{"n_layer": 14, "d_model": 96, "n_head": 2, "n_kv_head": 2, "head_dim": 64, "d_mlp": 256, "vocab_size": 1024, "activation": "swiglu", "norm": "layernorm", "norm_place": "pre", "norm_eps": 1e-06, "positions": "rope", "rope_base": 10000.0, "rope_fraction": 1.0, "qk_norm": false, "attn_scale": 0.125, "bias": "none", "tie_embeddings": false, "parallel_block": false, "init": "normal", "init_std_qkv": 0.0812, "init_std_o": 0.0703, "init_std_up": 0.0812, "init_std_down": 0.0, "optimizer": "muon", "lr": 0.00448, "beta1": 0.93, "weight_decay": 0.048, "lr_head": 0.00468, "grad_clip": 2.0, "warmup_steps": 200, "schedule": "wsd", "decay_fraction": 0.574, "decay_shape": "linear", "final_lr_fraction": 0.0, "batch_tokens": 8192, "seq_len": 256, "doc_mask": false, "train_tokens": 97520000, "steps": 11905, "dataset": "wikipedia_en"}
Each number is 500 + 50 x the weight over the matrix's rms, rounded and kept within 0 to 999. Layers, rows and columns count from 0. Numbers have three digits each.

# down: layer 8 MLP down (transposed), 256x96, rms 0.0586, rows 61-106, columns 0-95
# gate: layer 8 MLP gate, 256x96, rms 0.102, rows 62-107, columns 0-95
# up: layer 8 MLP up, 256x96, rms 0.104, rows 62-107, columns 0-95
down61:529660433586493443479436475476545401532538464403495498553528538563460567504433494465579479400469463570503517457618529496462446555503503524439569474513538546432562483468429444413493537396508528483520531478500543545393458512547462500495479445578402543525438471535552569451507574579583497487
gate62:433534458469367494406484427422564556485487605464480513455441521491474497513512556509540503512499538517457542601546624539555424354469498470504564530465455505587503422529487459452586518482464548434555512578523477579451523550403491471436569504449482489512524502493557398457547510504559524512
up62:476495520460432538418469454572448434459498538586459449570558542409422429538478483500638557456436572562521499507569474499515467556615552511489400538472573492453504530398476489531527570460540487460453569478587535460533510447519433473456517513455509446497492464592461563491518444479525475498
down62:478407470459561511585485457425543531510403474554537596445502520435540477472535461560441513487502530411498416408516551615573519549450588513423539489437504456597509511586565455436497488494542549423514518515482500526440539511432562497508504399468510460490469580501490535469487550538479516446
gate63:489568566531495438455465453548560452469463481455500503454455479504501513453514541549446494536521477512469588540510542515523421484536505414609410568560570496477582466402492596459451397539476477501473418588577559429472548476507468421557400556595497500459488475548564454509531528505513580483
up63:523415585470449553520509461551617504411513431530469459474573439531470561508468535506469489465556432475492523512508490384431493483472688522539583517493485399504512557494446481515423517490419560525442464469518488516504507558542535426475543531573516555493420566526545405475503517464507444507
down63:407568458514541461406449465579441483568481436395527437438460572625450512517521577448440486592499559555568492541466524442404546459490472427483475510566497491437492516489446539489490520397508507548508459471469565521506459486495562519520522502508554513563591484502509478607484466529435544500
gate64:521458424448473486573507441529536461486542525457512517493468560450460472430521447542495479532568433453539570530478461478477500465511549446491402481497492430614557584481510444436485444538392521473450483529503471513621407546472577463472417554586554476559550574540521560445385550534495526551
up64:533573466442451544499451449479462544532580477399590488512470525620509521441495438612499457507418372431543482573522473627457399498497544418485545467504571471537536471591525567527511387498470440515505463501532435492514549633538548479417533482524555408467469614441571510507464479461451523554
down64:572469447565564533398516651422579412554511463504524421489424461511525455534494512590475464508521536459491497516461430491419505546504524632427510455516486400481452481515461513472560540499463591532471539606457431575430547548566484466527470469486451503568442474455595456626416494525519570429
gate65:441486516522468537453455461379450559543476471504449483448495499521543450472501494503520492554578473466583405508454485414419443533439521509553436498416528594519564534533445484437469521474498517569506548460555538592516539511459545546529578560493506447535531490451507475603475550507445551571
up65:525507566477457480516528464515471500474483540489553421520435499467424488518527501514558498474543487577556543390404486497529538384490503473531544544474496466557491489504562440501509637467592527508507399554444547455575405489548540433463467405484547516432526477524464538506509520509536468541
down65:509479510570588489532469389458460495468431499496469467504419443616450385499482418472579518492523509423645418518575540513469491577498472539495596482395506441522527432562559569531563492447508572517481538484500504492431486503480505500509496536613524475516527450501521529459514507436470493512
gate66:488485517540507480479368340470508443557497518502543556454539498585424596493577606490347377429526502542547488500529528491452496452520500412547537448516407542495505579434463410399504531568436441505466519516520530547545537529458471494442530485561428570520575541514562580568498531476547493485
up66:501361575518552430424421533590420458518447530459456426488530545396434519514585572510576449483460429542568438433488628462569538441485582591519434506606549487531495530518503589514454510490500431431572543492508532456551456512577574444560431441554577433459570477470489494437478451470589490494
down66:491485476497368440471516559517574480518559400501456505496527502438511565470492492467503485396444583498505548491495481579424497553429516396441508551551605572512414507581497514483507392478557584547562467468463524416457422545561547570432563441528495567554436499675478439474492498495462549540
gate67:563532541496401392513470492444452458527387567489435506460565497440523495487490512519501472533477453424523550494555432426519409528562493501584570442458487510503489562549461455605540423435507472491427496437541508515523466527559498540504584548432517547469476522547585558411479462530565587581
up67:507509510562438473539534477441558519444506453504493526507430488547371498459428495547478500551436421464486476536476519460505464590474481474445527527505430404519499523497478415561441500537600572472400472550572483488445501527574524449541514469549429478516481500483496607559521492578504569528
down67:519446514431575606463476585535488457539523495448455496506497574526546428503489524534441443471557478546509484425497500536493491531413571525535412535596547617470470486481610519434542466493479493574538472539460505423562535551446479489516415536518552487460539427486460487485486444452511438473
gate68:561504523502542522437427482487556529543469482584577547543461503446407505501508543470504488387507629451528415435375549579456439515485485509546479435465560496496450475443522538506462613506516616521543450519462483430463454484574495510515436643488570405466544447592502487481582502459551572442
up68:440526460545413568470575454527542476520436483495514601531509448510465605547382483533411518541452572553474408511420575454561516524453579470563519507413507614460380562538489451591470496488606554548452423478546495567415464468516525527459513525466427461515534441522558433528483449477440576474
down68:550527509546505558552505564428486587455520413366502443496526474547519579480383484551482465603495461487592569520504488441513444490605494454402531450489480510556475466530544522459581498475497470443564456433464401528514430462517597456516464412457546543538425544468601461504483540602520526516
gate69:513509500497524468457590464506556508567461511456509562477520489488454486515545492537504419530512442592535511437428440475494575508398512410507564504517532487525536498485471625503476490545478526449499505600452565473572489484420539517507416514519496537387447555427547503473494570501474517446
up69:494455523386429506590493488507510575567495521570532518515487512438455450503476363592424521578479536559451543443459555524497397510476494496499576512497472479506599517515454488561526560541502518512399474504544518458469455528505504509462544479460502547475502491443462569484575560444439565487
down69:457530542505460541508446455484495542448505460455557498548466485526557446446545610471530431439473447462539427491527448588509511454446478500540450570471573520532531502586510540523490531456467519476467545495509438555506502607557452497519566544493473435494581480538535456536421407465470538403
gate70:503466488408446479501427499515433512566499469388552534389535466514499603487452501501397526382555491472536423461513496491544589448535478399476512490546484558575507554472512512534488450532527533534572413545430522552531480471541462499472518532446525459510670516439367542453572537420534523537
up70:435499571470480494627506581473563536579505506533457426453578542479488521443548470417459454456483514461440445576581548537522587382459439561484513485572458589354523555515558441522552527477460472549589482464502476456468525469551428555478416505582504510481531523464518526546466602378478484444
down70:512393458418464437390511420548554535484526546497548460439500493518442521532555486511562523631532551492485571424414450445522481513439530430556566555517460475464615367518471554511578499500472465523423588502557524622569434520468506496531465537515501468506450496457476540598472448508541470502
gate71:537597456613470514372553354489523482453425452496498565585521570559484443449507452503475480541512541413567495529484444573502479486494566568497482529473431587490477464534505483505490432547517467495452538485531447582586504557479514456485448447361532583468489540465561505506530551538475498407
up71:450513535541557516487579414531503529439585442474592477521473498427554469429456541513520405426494408520443509429508594500538468588418385503446564553532541455475491521451503536394553593499555555548452494577500497564502505496519516550450530433571548479516479564450471413510503471514473555478
down71:458564470489445535529437494477449463507394550489474561573536507517427461507628463557481654528534556466552526569545540559435452510499589404544451490560426514543530493449499453591529408488452398408462495480468456618515488499480443471429499445539497565435576453527466492549506566628455482440
gate72:511507486545498527532502554472540630456523460487602521417576468456414516495463466524547470526513410533441531465440541596440528421483499393477456539477454492542511473560469537508451487572517507584591442606552566504367521499418477465503459436558488510478479511466521451589445532623464535485
up72:446476660551610477435573564411416578491454396511556446478526513600449553473532441411458502514466562533407526551522594463530513572532478450461481535488514398499534514433422471456491506432550524503452563504478494570527588574516422447435481503503480468484522436496460474465443495505578548540
down72:490458373549537433553473444543428439565520620566425515512521428492529552406559445446512493547494496462494538461555485538420490621518578459530498515519443557480475468440496552564398541463512429566491556465536483436499535525578523460494445496515537510519470538525455553433565475377579506507
gate73:462455439434621495463480529402526560520522416517507508454504452414443464470472477541533532542512509502483481538488449593479493493457510567483446397468447440474476536538515359463505443476527541485631488535432518585552452493580617477595486554507537576556452501478512529557480453498491613528
up73:536428479477536521524541535581555612506497415580473569439476462541433492519521457495472481435572457473507437558365471499482542478458502457530402484477588474575528588457494444412432486491589536430470498537503466479532514430492424479576477534517533511499549440531555485666504519417484569561
down73:408449484513578498555495529416527408485506522536557535551519454509478508481454547497544556557536448461431611480594527517545446484485571596386467538364476458496485522465494471506484509531496452505543456480424481528492476553456561499478581556491516511512407517464487460513504529578450550522
gate74:464473570586561589464477525534465553392526515423509517406496510439509459475460505510476538551406530530522455493501486508466398520569494531475400500527582480490497574482535459453523502444482435547415506627572456531580566512492516522365495576564427424450585553493512530455476531509550437507
up74:531464471397554493495478419497603545482543514512458479540473530515572504625560442443491471517534414486410442412494550460441456490545525526449523586448479423493538439529427526579478542459487437572539439532524353529583532496478564493614520502485436432450554503428525541584511448505560561550
down74:489521485506424491526549480510431498494516515502450515459571563488560508417573421541477581577436454496511438476509480537532547560503423604516481570533461450489532504518499416555505517564495492515446500447465412465487521467499467498481363508420612514441481482585567582513464477545405596485
gate75:527537522507544438409433566477480517482457501430464514550417499393532496411540446465466532439527529442509403468492547558513565493496492524541457502548466437523508521476549400537464569574529500492515471498437544478575482539462473490465439495518639438450532524566539545435471540617528598502
up75:488519603440552457457560520457563515494512503425400438525433507492526548473508499463524498458441516468563523517513484543444511462468551501506629483550429447445493519551483493476435604431511485545515509468394577467456410490567506455470484427564577497520568555503540504499481501438508510546
down75:534519502478436508550553499517587523507538461547548397478622464641504525578432494541517517418438541564467526434531379423483520477535527455449499516576497525510531374475466567456490452538493577451395505574525486455428453571541490490511521520499467534564500484489540427546470461429575447490
gate76:459527445557473445516424364521475501585524532516500635452523557516464480579441476462485472525503506515467529545532487399422588506427541485557522587584443542561502410567407474558619425451440493503488511490594443593441474509455440478354572495483545500494494509498426382585558561534492510577
up76:421393438602544551543565513530554519531630527467501511443454456477573558616426446609571537519462473493552405478579520544468470454368532415422487435564510559443503491447512450601428498550488613541524555552490466517515579416589549524369557493481454540553424464605574497526479478485383435426
down76:600465439539555531517489530624372522539500476526469541554521465480508428564558480526435575508554400585527494426501519401505529525566493511439431485532392468545445546518416570451458486501491535479406572507514516467444534442505440543521554495546560571431603395559458492561461422455490488514
gate77:488549423494521495521453568490524488467437504529499396537586447532469548435487517510504504549455476513547428485500412477556554501454558486461517550582500558570574423504378450621481510540539511493474499496564538532539475539507382469496529481428535375466453542484498537516499453464437513617
up77:570499578512428597546555490489490466540499597548440546576498426463505443542533408476519496425523610524477477491549458484521500446579455460561522517499504476438530401508532542522471480457521357612408536521595536563453476491549489541449460353492481471525484489585492375506407530609527500461
down77:512472431501568449467454482494467499467422539525547385456526526522482562435426569524531636567498498454475522497493564517486466525416586493506473475546458522614489587503514443389497481554490514438515531503503410524546531516418509470532488575552483460483463515461487626538587452381456501579
gate78:521502508521469547474504538577489427481499460485402510537530493502415527510491551468461460504454524475465531573467480558410582547486472586482415515513585579485458498423512499496457577544443475499558592529479499527591479580523515449431469468430542511516554546490496536437493488487491489454
up78:561401508520507529498590545480483414566408393432409554558516413463510533476515543498507538556467507480587427508503536472545455511483462480498487538504496445535548588468538500473526528445507514450525579587536497488520515414549431509555491495548488491483449502489428520485594434505445536576
down78:475543397454511435453507540531461508510522523539589460510476595495541447490521448537511455457475418487462588445504463367430477487536498476465552467548505569495507481490413514571497535515562445531454495403511566496584521527495481549531544534545509481498487456420514527574474463573479515470
gate79:476444500556516572469421432527568414435570474520553473455492523485509496474469561569511500535581516547587415606461557502436486443502459371496501454493550584520462538440423498483498500455510547509460456458510501560541512584499436584495457557459437479516414520515574516549489525505545467546
up79:481510521483496519584492457565536437455491574526515490384446486511476546540488555594464464519497537499500505485462503570477515556564477530573572546501400402422464542546456588433431447516536524481497396558545430517438389491559349508494567515496449392565519646498530498499537576479609425464
down79:566508518457546635509476512509423557429494493476546478566477551480465520451486456562561432510479445535482504448530435518428571485545453643598452478551591445453470438388496461475469439601495445564471460582547500508453519419436540539455592491517511394548545524441520549525497589459440509500
gate80:452552619515394664479525482491578480491464386508468509467509488541476515526475499474637465538552550446495508437511599551453480439614548448521470477527566542469556432507443478460539460475444495486466398454509555567537489436552479517538506528493533451482408669511517477535464490548438619522
up80:474491435476486434557478452467495528538505495444478627627451483522411419567501457569529454487507492432513462495587490534477454441463473488493632507447495508412464554520538493489510498538460442544476579523471475547510494628523554551437543470593455493493557566435437489387603444467501552505
down80:443362539479459490536442434536496487501440412581502454517555490470532506461513535543509480432532586429518490501563593528463566533469448524470339530484415536547469594457515568476496457452516513489586503429583573561518560437559544512515465527544557571430464415461527533525497489422421598469
gate81:520453504451411492505539564489634521501526420529531564396477527514558557524527500390480473553607462503456560489479490465452501498505481418568485518590513542503495482518401373593482529515394522432524541624456446514528492445549566432451501523475519470489518524401505485406485444521516536542
up81:454491367463474490455543535498535566430530469486579509510475517540517523536573538417427447519486520541493529478520511491452417446438451563496575396412571519395534488527540438519597543493410563492470546568560532514511474610477522556410474492428461574447499502579506479448494465437554576563
down81:563533471489573610570491489556501513542579506487468407555542496524577484496448474461472498463382479375493536514563491471480525520481466475565451465531482463546440505481479643521412441447542517464579423448486518464467605470480530449500498529534444487583584513403412470547511547579489484474
gate82:456476535500482517527461584526428519536503531394456454488483522470498439447473565521488583473550508545501525574435472391498545487467494468514522500623647418512469584547437445443515529415530594502518523490492423501529460481559501466523470531502418370431601561558521547477556564541515462459
up82:563438394447436445473524489489546488480503385454566505528580443560443422457526458417490505535604453478561558533480488504569537466515470382605471398443575587561531527483498508422370486564511448498574571462473548462536460578523483610491550486571466511432540543521542488513517549493491507508
down82:496512492476538551498506506554492557567546491514527499456472444495528617504438531604584355475441499396460511422459538551399428504535582491488467468551497498463481484431486571543571501389512582478485506560535519428514461562436542537490509497488487487630374562524437423478497524517541409500
gate83:524474463529468500549447431523477415493564531535527506503471534555534461529367532486455477489469458557477447455515518476456513402464547635476588575407468504486522472465449501578424389488538543491468534545454491556541483565555518424555534598550487499527499482543477419593570461506580477433
up83:402589532478442457490489570558568544527518441554497496527534515493482534559433490466463541411443445547473532422592508523582517526421516409443429532493453503472546526505468446536446451444575563444546528608433512470507487484496594508473447469574452507488513569575492524508484463494509522428
down83:473584465513504516502588503411442471445622525527441560486441431481491485481492520515515481494543561535476610406520463478491462408572425494542562486537516473504608444420520544563557444563497571446514528549450446407451470491614522475547485431473501515428486509511537521396410564568475458512
gate84:612515432498538513497579526415503557570513551441521598541439430566483457439514470422476387570625574430529501412480470598464465499415482477463399445494532458442426476565550493487584440458532474422622505517507553580562505478506452502510550513557491483562494594447499484513510553507509539541
up84:544548506494453452551515504490533421472517493550467595534485449452460420463581569439530545432511482427460496452474550525430429462533468441555499508489575436433490541464561594506459413511434574538566388542477431534572471543635395503521484492558501437512493451542528496560494532511487518524
down84:496491417531465526495573443495481429516504431499568583579533529459438439429575531452445402574572575425479562384463458549529493453488502508537456290507527471491518446504566501547523446543556528481583525479504588610484494570505552546487480512494502490500584486487419532411406612496548486480
gate85:616511447424527489506522440444515548443468513439534529389604476502447543493427555571621464598550536492546483466457474536478525502489507514544475443439456519493377513463400483514569564440590522495451518496496480510577566477550515516542549465501494459521416532522576507477422482422547474534
up85:506548555481526477546470510449494439600495504470504479514514538446566549543519498491537441519573453445460379458530508499415491451522495425513634569487473559569461485486567403492448448471516543414410547507405616447538493527587462561448464450563535571507500533522530563568532403474549434478
down85:555410573518531630499553502504461461378523574403498550457569544527471524424437409514535485503486537498512543532459433561438469523486451564566508500500486455526435511496579456460518484544440507481498450499471510482538466552442490457574514517469502489489479490525536626426532497484475568520
gate86:402529479521521515477522489420492455548589530539541463440455541403516450506444475538564479512374498522494493471537582431453574487541476471509534561573570515510598479497428524437489472523542495533532499499489504553536503483495425570456504480577506447470411529426533489425524494597484550505
up86:508416533438499593425379553560480529433400545566448496461491441533498491507534483448489502502484571476473533520570544522566491558548506425520475507447499556417500479491525479534519524470342439514509543528467531492531455524484504473531528484562400536514448487464461442534425609560573537506
down86:503592536484460497521518509461473486399513390508458560464552449472495563587528529471438483491503453500509368455544525525531492553527436481477499616434525403536443578548517542586629531415519447549476438517457489520565467508475544501541477516505524566386507540460537585561413489439471428548
gate87:485464527549594536397466477589552493419574490513573484460517520512523508533443429483577488512446451443477542465642451513458449523400502422546462461464371548527513528535478413519569578565610500431461511535570568375476529497486514507527534492525453476491397487523473545542540483526480546541
up87:392590537500392513566428524434523553527451460514456577542464508509407509521547450482576607553489472505609489463536419500494487561527352491588501401542511447533466587511585480491497478427489469529450475457523465532506464503420493539509504492546475513350442491502561519502572476525537538465
down87:482573445499528477516541506472403456501464512475545415470570410452450513468498455467449604529563573567557459611518580499506589556520546558443494523523476386530508520499485581548452445518376521534461430551507453482500520463549519448469496529420516462585538512440509503473500426505527463502
gate88:591552526506578460556527550531460494518501404552475536506511477476388479511411479504579511548525498557496593508385512573462493472419455495565437584538495516451448490507403410478524407536466581452479388563496506390598538480531564506497577468593513455499500431537536501485503438481488513547
up88:560585552537425584535505494507548430339469564388507435473507538449558472469531559496505577526428462450511470503554483465449503468564459556490537522536496499540469521473557517518396577486531433563510421532528484390500491533536475553525509432494456497553411473482535562456469533555519505542
down88:533515538480516476554490423459410595531464455418510491430532414563555474497534469508572474558472487547516492511469470485506538492529455441485527477482428460461434495534509521493570510495476511461622547460504503513600460529390470492521438537588507547446598447552445581527452560439577426481
gate89:540523589483525517500495430476494509594422507510452526487522485527484455437487526540609392479461524567413447460552503541439524464428457514502539557471520464514492526455494414576525487504463428486481451496462396485489495574534411504568468558551511472531506606511463478541418487484475562550
up89:441492503511434470522459562432476567415457515508581497437461549481549567495491471474505392472484520543517554471512495524499450583509557508615551547549437493405485438526467489601493599489509493487494476474472513475434493543473602537517520435507435520494497482447475516430555546480563495493
down89:527488498523490435534487505514471485511490588474446507546514449500364493481483569457470527584518504392496421445478437519589550524487450510509522454578473589526439484514476478539429485525410490497507561604526547557559475462542480415554433445506582480493572509507505506481452495576524508508
gate90:551574512455393431433511431528476479461525510474456564416470550500501513492522505589483546397556502417551451473486450606620524460430525441513483446575535467486466502527533575534518509532551467526553482463437500490531477540494547529480516429534575435482534528498522454437464527477521490452
up90:469500455451432562517447483517551527455431486471515471506540536516522496537462515573492574501501556506514530412508503459644500430491441391476527559567553502477492510486491607500493462531540433553532489509533466490552459474499505599553479512476576440514515509508490558522497476502366440456
down90:491379492517566474530516543530549525564506475531467493483445463532516482487512532375492467505478454555413511565506446473362535505534564603535619505414382535449528479590465429520525490401474491451483566474486550518511496527474498499472491585474446559474483477520561452523558546496558523548
gate91:522563523483491467495456491480454516592457505506470489570522516440532533490489441512457518468468522531573561516429473514527489541467478475550483452479513552607517488496462589480521482481460494466522528457482509472464455460598467554497534485499510484520502480493449553500474527517510449516
up91:446494475544551453498420480498460476518487537506478500571522479473482517469454526544525462470530547587519524518501472490483557484505491480474534485520414549512474533565460591518427434445508543506562460459505506503507500525448480544469460489467513472524569533441578551450408511483509547484
down91:496532433481499482456551469500547487541467433486450498502426517541533483529550454453502535505475470463506489456484590470513506504511541535581482488492545493543469493439535505513496482531495513496381524532499539464522568467560437532461548497502472529503489445597435547520548469544537430441
gate92:411474632512432448429462577536511366553476544541543592509516515400484409519474523514488515480451360559554453490525440417509546475502464521500447489425506466496481505543547411508505528638536602466572535522523488608456452544555511443560507513464477434652503490525457409434572471531482533480
up92:532463593487467532532552489393490478441542567421511537462579506437486522507446484474483490468456563401497418549488517517590504426536496423553466471490481521509477422582471560515562390560605528465590452511523495560512565524464479595615525502422430518557504506550466484474411470558518415477
down92:457546629567398489515454495471457402615466527570505485486539586537544535563436510399423433457450473553470448602480503550497489575448543451417529502412585521496613543562514482570484461517500544532545483543419530466451462441499488466450492508468475456617437449482509479561402529590475499448
gate93:533427520463448434474494530543559562454533458463472487454536536466537477380464439470556519441411401486525561498511480431468547491485526518600481545611551530495494547520416520672567496501500533444532450543483548394522497497539464511499509538531597429479487479500526479456475568522546498524
up93:516570518450600552542452512431491468470518564480496495531370458567516524492528497500532464570509484487487558516419511553444560504498437508492592538515448499551459510398435471506491441549461540578554471433496598575419477521488532372456437430461473460508510470503440519592422482476510550572
down93:520488518487501513517457511457499498462468539482485536540578493472470540389521509486483406538457434492500468462535459458470397598463559492521465527540631496467494413552520535489526503520500473487516470484611559396636537513449451635515611474510523508491415540523543465489456460499485470459
gate94:578479531447451469526569487513486543415576382504458542483658463480484510546444488455480551535379526474566504529443543545447539501443420462534443528424468451555500519514490458512541474500544450468475617561427500547550502418513421527516524539481516556488509484525417487571481542556479491504
up94:490519555538443626489532473534541361468485448510474497506491533506564474559487522531555506539557529494527520439492505593433566519490460632402484593505557545501496425524470418484588563528495428407522462537458579541522454511462467508477441398428536414438452548545451479538530454478528508532
down94:537511422490487418575461545389512491417433470502505590441459541501416500522556483464419580428480535469483450528469524435570430517479558449537569481520525511562537545512457603466475464510456528544536485611599464577478568443493418483510504552561564498537515462490544474519462495571479502459
gate95:499432468559416474464526440514511482556479549419460458505512527511551425527514428490574434475459385532472551557559505475490400539516551556505503440435460443560631436562413500593369492458512443542478515549535546507465501505520364538476564578547444475521508457522557573530561478388553523603
up95:461537518518515481488515510451512478502499468444502503504514538474480521425502535513436603521505397539455484545495450424535512558432394438513453499520434520470469497531509462551502554541579575471654577437502564593548422517498588377523504532427527566552478455502587477455496463473453392493
down95:485537526436578442503495484451512501529538456462429470534559555441461537491477489634568407489507518555484435477532547466459526422372486566495487550557485548470489474604514563526518546403447535451477547517451526429528509520391457470518484404540527565578524551495442525404551483563525537504
gate96:556463428551458507447505532464563489426614468515523543470535466494506520578546493574371447442472544542404517505457561545497514483428523562485413438490502471592558483561499510522514564525483586552461497482453530483488502543612508492515463487481432483425514555523498483543454475502468450487
up96:524413483557421418441450502577425528487567542511516521481559599357493522531541500495517504463539437546495503554527392474534534544521557547544530547468501490417425572463466577510506451515423433476393465415500467514562463483464554578508505532535500429529471522506496510534462565475570503526
down96:448435492447479447453466589532526475523413483414425520448445451519539511451534419389531537549579653426512523439536448472526434535501444451462553554500469499548565408512572479523523480531503462529508510490499529460544531537568491471583457452526576495657445577512479472412512591513526532522
gate97:459532565480486620505461575527489583539477520474537562497505432572539464560521470391467546556512563512520600497556494451515475366454514551499528473409505497504536426511497495422569466529470511437536530582398516493527437457511528525511461502547499472505445486471383489478565501528519529508
up97:471497512561517443574542449530522471477556492498360364488523529477436511483437476519485479516422657460464539583439560566510496486525521486570529513494485461464520561490470453526432436465512519467418526440501520532495601521516442506485521563445514582506584470462569493486483528556498397486
down97:428494493583499472498439409588497469498461432600461496523571451580450440588433577461477532622431530529439504536534545444510506570515542559422528516438482527565499449577535480433509477462514614440487522509462520477485513413508492521504547540563443455568483534487457455452399519482524508543
gate98:460487468407489459466446480552492441520504475458473517528520493471554584563424455486546367552453500477561522605521483502444507535479556526531433559418531467595481445497422549598423507320555506529547527516515544487454503566449435600502498525447530452537488451420483555424522550485512553617
up98:447401425582440499469598454489551537508499470552505499366615501523428436519532469525571461457453549463552516533544531529476447605469469567532493511582647540506457452495552512519578466529534510397403469484508518523525445542464444548429484520499513488472465428453483482507503556498506569474
down98:606357521518539478519514459428422521418549495527533584494493441495496579502486452523490573453519494490535451510591578568438471503415453509459432476510451496532482452512524509542484552491495543397489471581578442429488477434466564472439516519533501434481559454486554566606534456502573510586
gate99:458478441482558479479497483522539580499509508626500497479499577506414453561464416561582499456519561533562417531571501535483541474495489490485370516527542543495570523483538532469569481516483464602419461484524470570546552476423536529525417494484481516448456478520520397519466442509432490458
up99:516435459420495519586509499456491569413475491555498544455486482486468596481581500451369469548564551525553500527466548480484590581526476503502457475483498523552562502456441542593476418475576540538546559553483555522562475542467467506493470535469497571522550412461381437401572481473464461483
down99:515496494468525491471497524492482392461565527458464521575534529545415419519553540532461456492514468402507569512487504547493470517467537514439487557412511516557381536510506581471504516456500486511503413552521548445522525535487543462463508413614522516495534524529542471565478398523503497571
gate100:516463508494543486519549536478519491481497577444444513504548538450507457578505592507496528519484434547545519483461396524523565505398547478597472533468407554493465444547491531507560468457584505543512516460506495547484479415481513531483454516531388461493449435500404464530552487519561553445
up100:493575441513487444557485506530471543520472463558569551422466455531541487503511475485537561462548531536459546502455509347525522495548506420480489518486474501570535549459400499513445529466545458582525428506584572471453471568471475537468510463421490568433472505535466493483520468491459454595
down100:626447524503494465469444486419539492504437527499534544482517477554518434489474473456499485456438502510466532480516519511495584475481502518451430485452559464496470372531441519478550486493509609485467517480572524613552463484549517577494512579408416491563549565502511476567490468590480485462
gate101:524465507461552473418544418515510524449587416517652470523498541509525393515450520437502416489489521565562546438402486484508411526563487459520470533469451543600541553431530484544482491486553492580508536464552436491494488457564530497488517532505576433492444609543523440497528473476500577440
up101:482455513557506461572492421521598532431445438547483479429434485568485513517499482477507456480540494501497500458505604494488493520508562481460575539515364378591489473555531498449516462428470501465549589496407556536502564456526431532451500448505539375481593458610457496534576450529550507561
down101:532498488494410539535502469489525486494469445414449463445570455521588458463496451505506459512526514493481411408541525492512580585436475478472527451579667572468478475476532503579572505492519566424496557479500451492572520580554390400532442420511524503472548461485547513500515516560541527506
gate102:493487522465544568561574446348535543480487510501605522438555512484513461325576476524534465497550405524445452453541457530454507595436553520483423534450563450488547475428430595486494547529405507560475462499560534513492563425430458496463479569553582560522537495454623395518435506524467509460
up102:554464540387502389477478582578536502386482500510494467499577528485521507430519524470410470490469440494521508460495569436446464364605525431595624488555524569492496612540544495484413574624565488448531471453485611545451549466494447500462501490497506496484537517484501474496510570466480497462
down102:415489571526503589452472499456411516532530587475564429470552478567601437575476531450477476520429418514480420590478515395419501506479506537549607468447452489532601540484525442570537595592427388548523484472610437529423549495505604410466425453504546492634511521469475487503502520535511463461
gate103:445477470414568480493473502499530505552539515516585495483497551553432506430438432502454481531426450425444449538604481504600420473507505485498434502569496490509509432522394469544555518518619543475515431488509562581463429599397514534519510610573548376520498515486465499597538512412511494513
up103:409499557563476463510525492495468493525428411496505522538440526413448437431507515515467562469449405566466456518536567498534532411463467481454427601567550524461506503633444500484590430496496538499591469562519505557477556538515492544433477472619583553431474491365544456468419591441538520467
down103:611501422499461484552410553506540487473534565468422613530639521569535548553455503408518427543478542415536512459521417480401344570512527506531479485513474509456466476521454489528536505494510456516430579449542456511548472463491557427623556483477492483400518519599432532510466499497439527494
gate104:523515479489448552373556447544431487486540482467520544497528431612479497467452460473472461455544530526473475531453525498419550443522570439473542432442526563580486478475514468451486534645446480517485533539545470500520516486449480551470448573499501534440494579590483416591485547436576480507
up104:513499500516577481476455504545496587620515504461484523406476461502528627433528558474546484501448602457457489396424403538546398452501451508460513650383521500463432496503469573551528553465449556454538441468445609500488490603490553564527523510484502554478437590522468492434509510465479502431
down104:563590567500465503463485526506420521514467418454506456612500526527498534502530480561529548489457430538473491545483432474478542490508518491467571507450406513533460501395504546485459527528504449559551543458512513588415494387436469517474577556497643409500446454483442497636511515448475534514
gate105:484544469496500547570568563422560413522522530528545540501537395485417552521385578533481433481475468544456562483500519496472460407520506477439454579515513502510502466510570466521586487483451482586444632511454491525441447460502480485522508428527534507459458499519541508584438497494497515594
up105:528529467495489538500442524481540433476549551577457493550519464566559520559536562548467502368465561525514551609536526548549551479478524503466448561523342489533559523540464469448452478440419466524480461511528490444505462414490542429505476470560493545495420536439520560483484570377537502523
down105:429584488476511563468495485372511451464448602561552477507571532490445484523530496435456497492509414501563465613401463537465530489432578472471555543477500521449501499532478465539523518399502520525514468522511554478498461494428543552573389578495583567561461509405527468501535511556496519404
gate106:453548550599488588484473490523501489564454474437418461507516480430498470540483555558541492518501469458527543490419430525428588495524412386424483619531527506578541564507490387488505487446581516552483431515482485554566504474439519499450522445527464474458517597504509481527564470440487482533
up106:400572575468486573485483460509530471493619459506496400530437555522423542435484427567533435528494441459390519507429478515488483604456431512505512502407486472518493464500513509570468594555414539556511475553574537575509386562429538451490586576514502463483512479535482496397493511411575539467
down106:542453537597477484562522468478502530516559469545632380504492533481568474499531509464519444575501484465396517425430450517532544479471497525488555526421516548541506503482494402457503449463553466461448484522501444546388506532422501454473538523468551445433497586505519574542482630550469527473
gate107:499542496526417474542559487551466474505483565508568560381522554430533526446530460446426529485411467412454458416535540484468456519474573532476454560566544591456520532540513504533530353460441506463433536491452468522584567564484426623507519482531582448553536487562530547479494478529489427495
up107:417531563515530473643537490576441409519543525466474412471569547453473505482413554525435514536448536514477473531469551502480523470484546515466491571559458534418542528521527509425410476547496461545461506532591443509611519521450502493481455421496544559508484501547543504535440476404498486461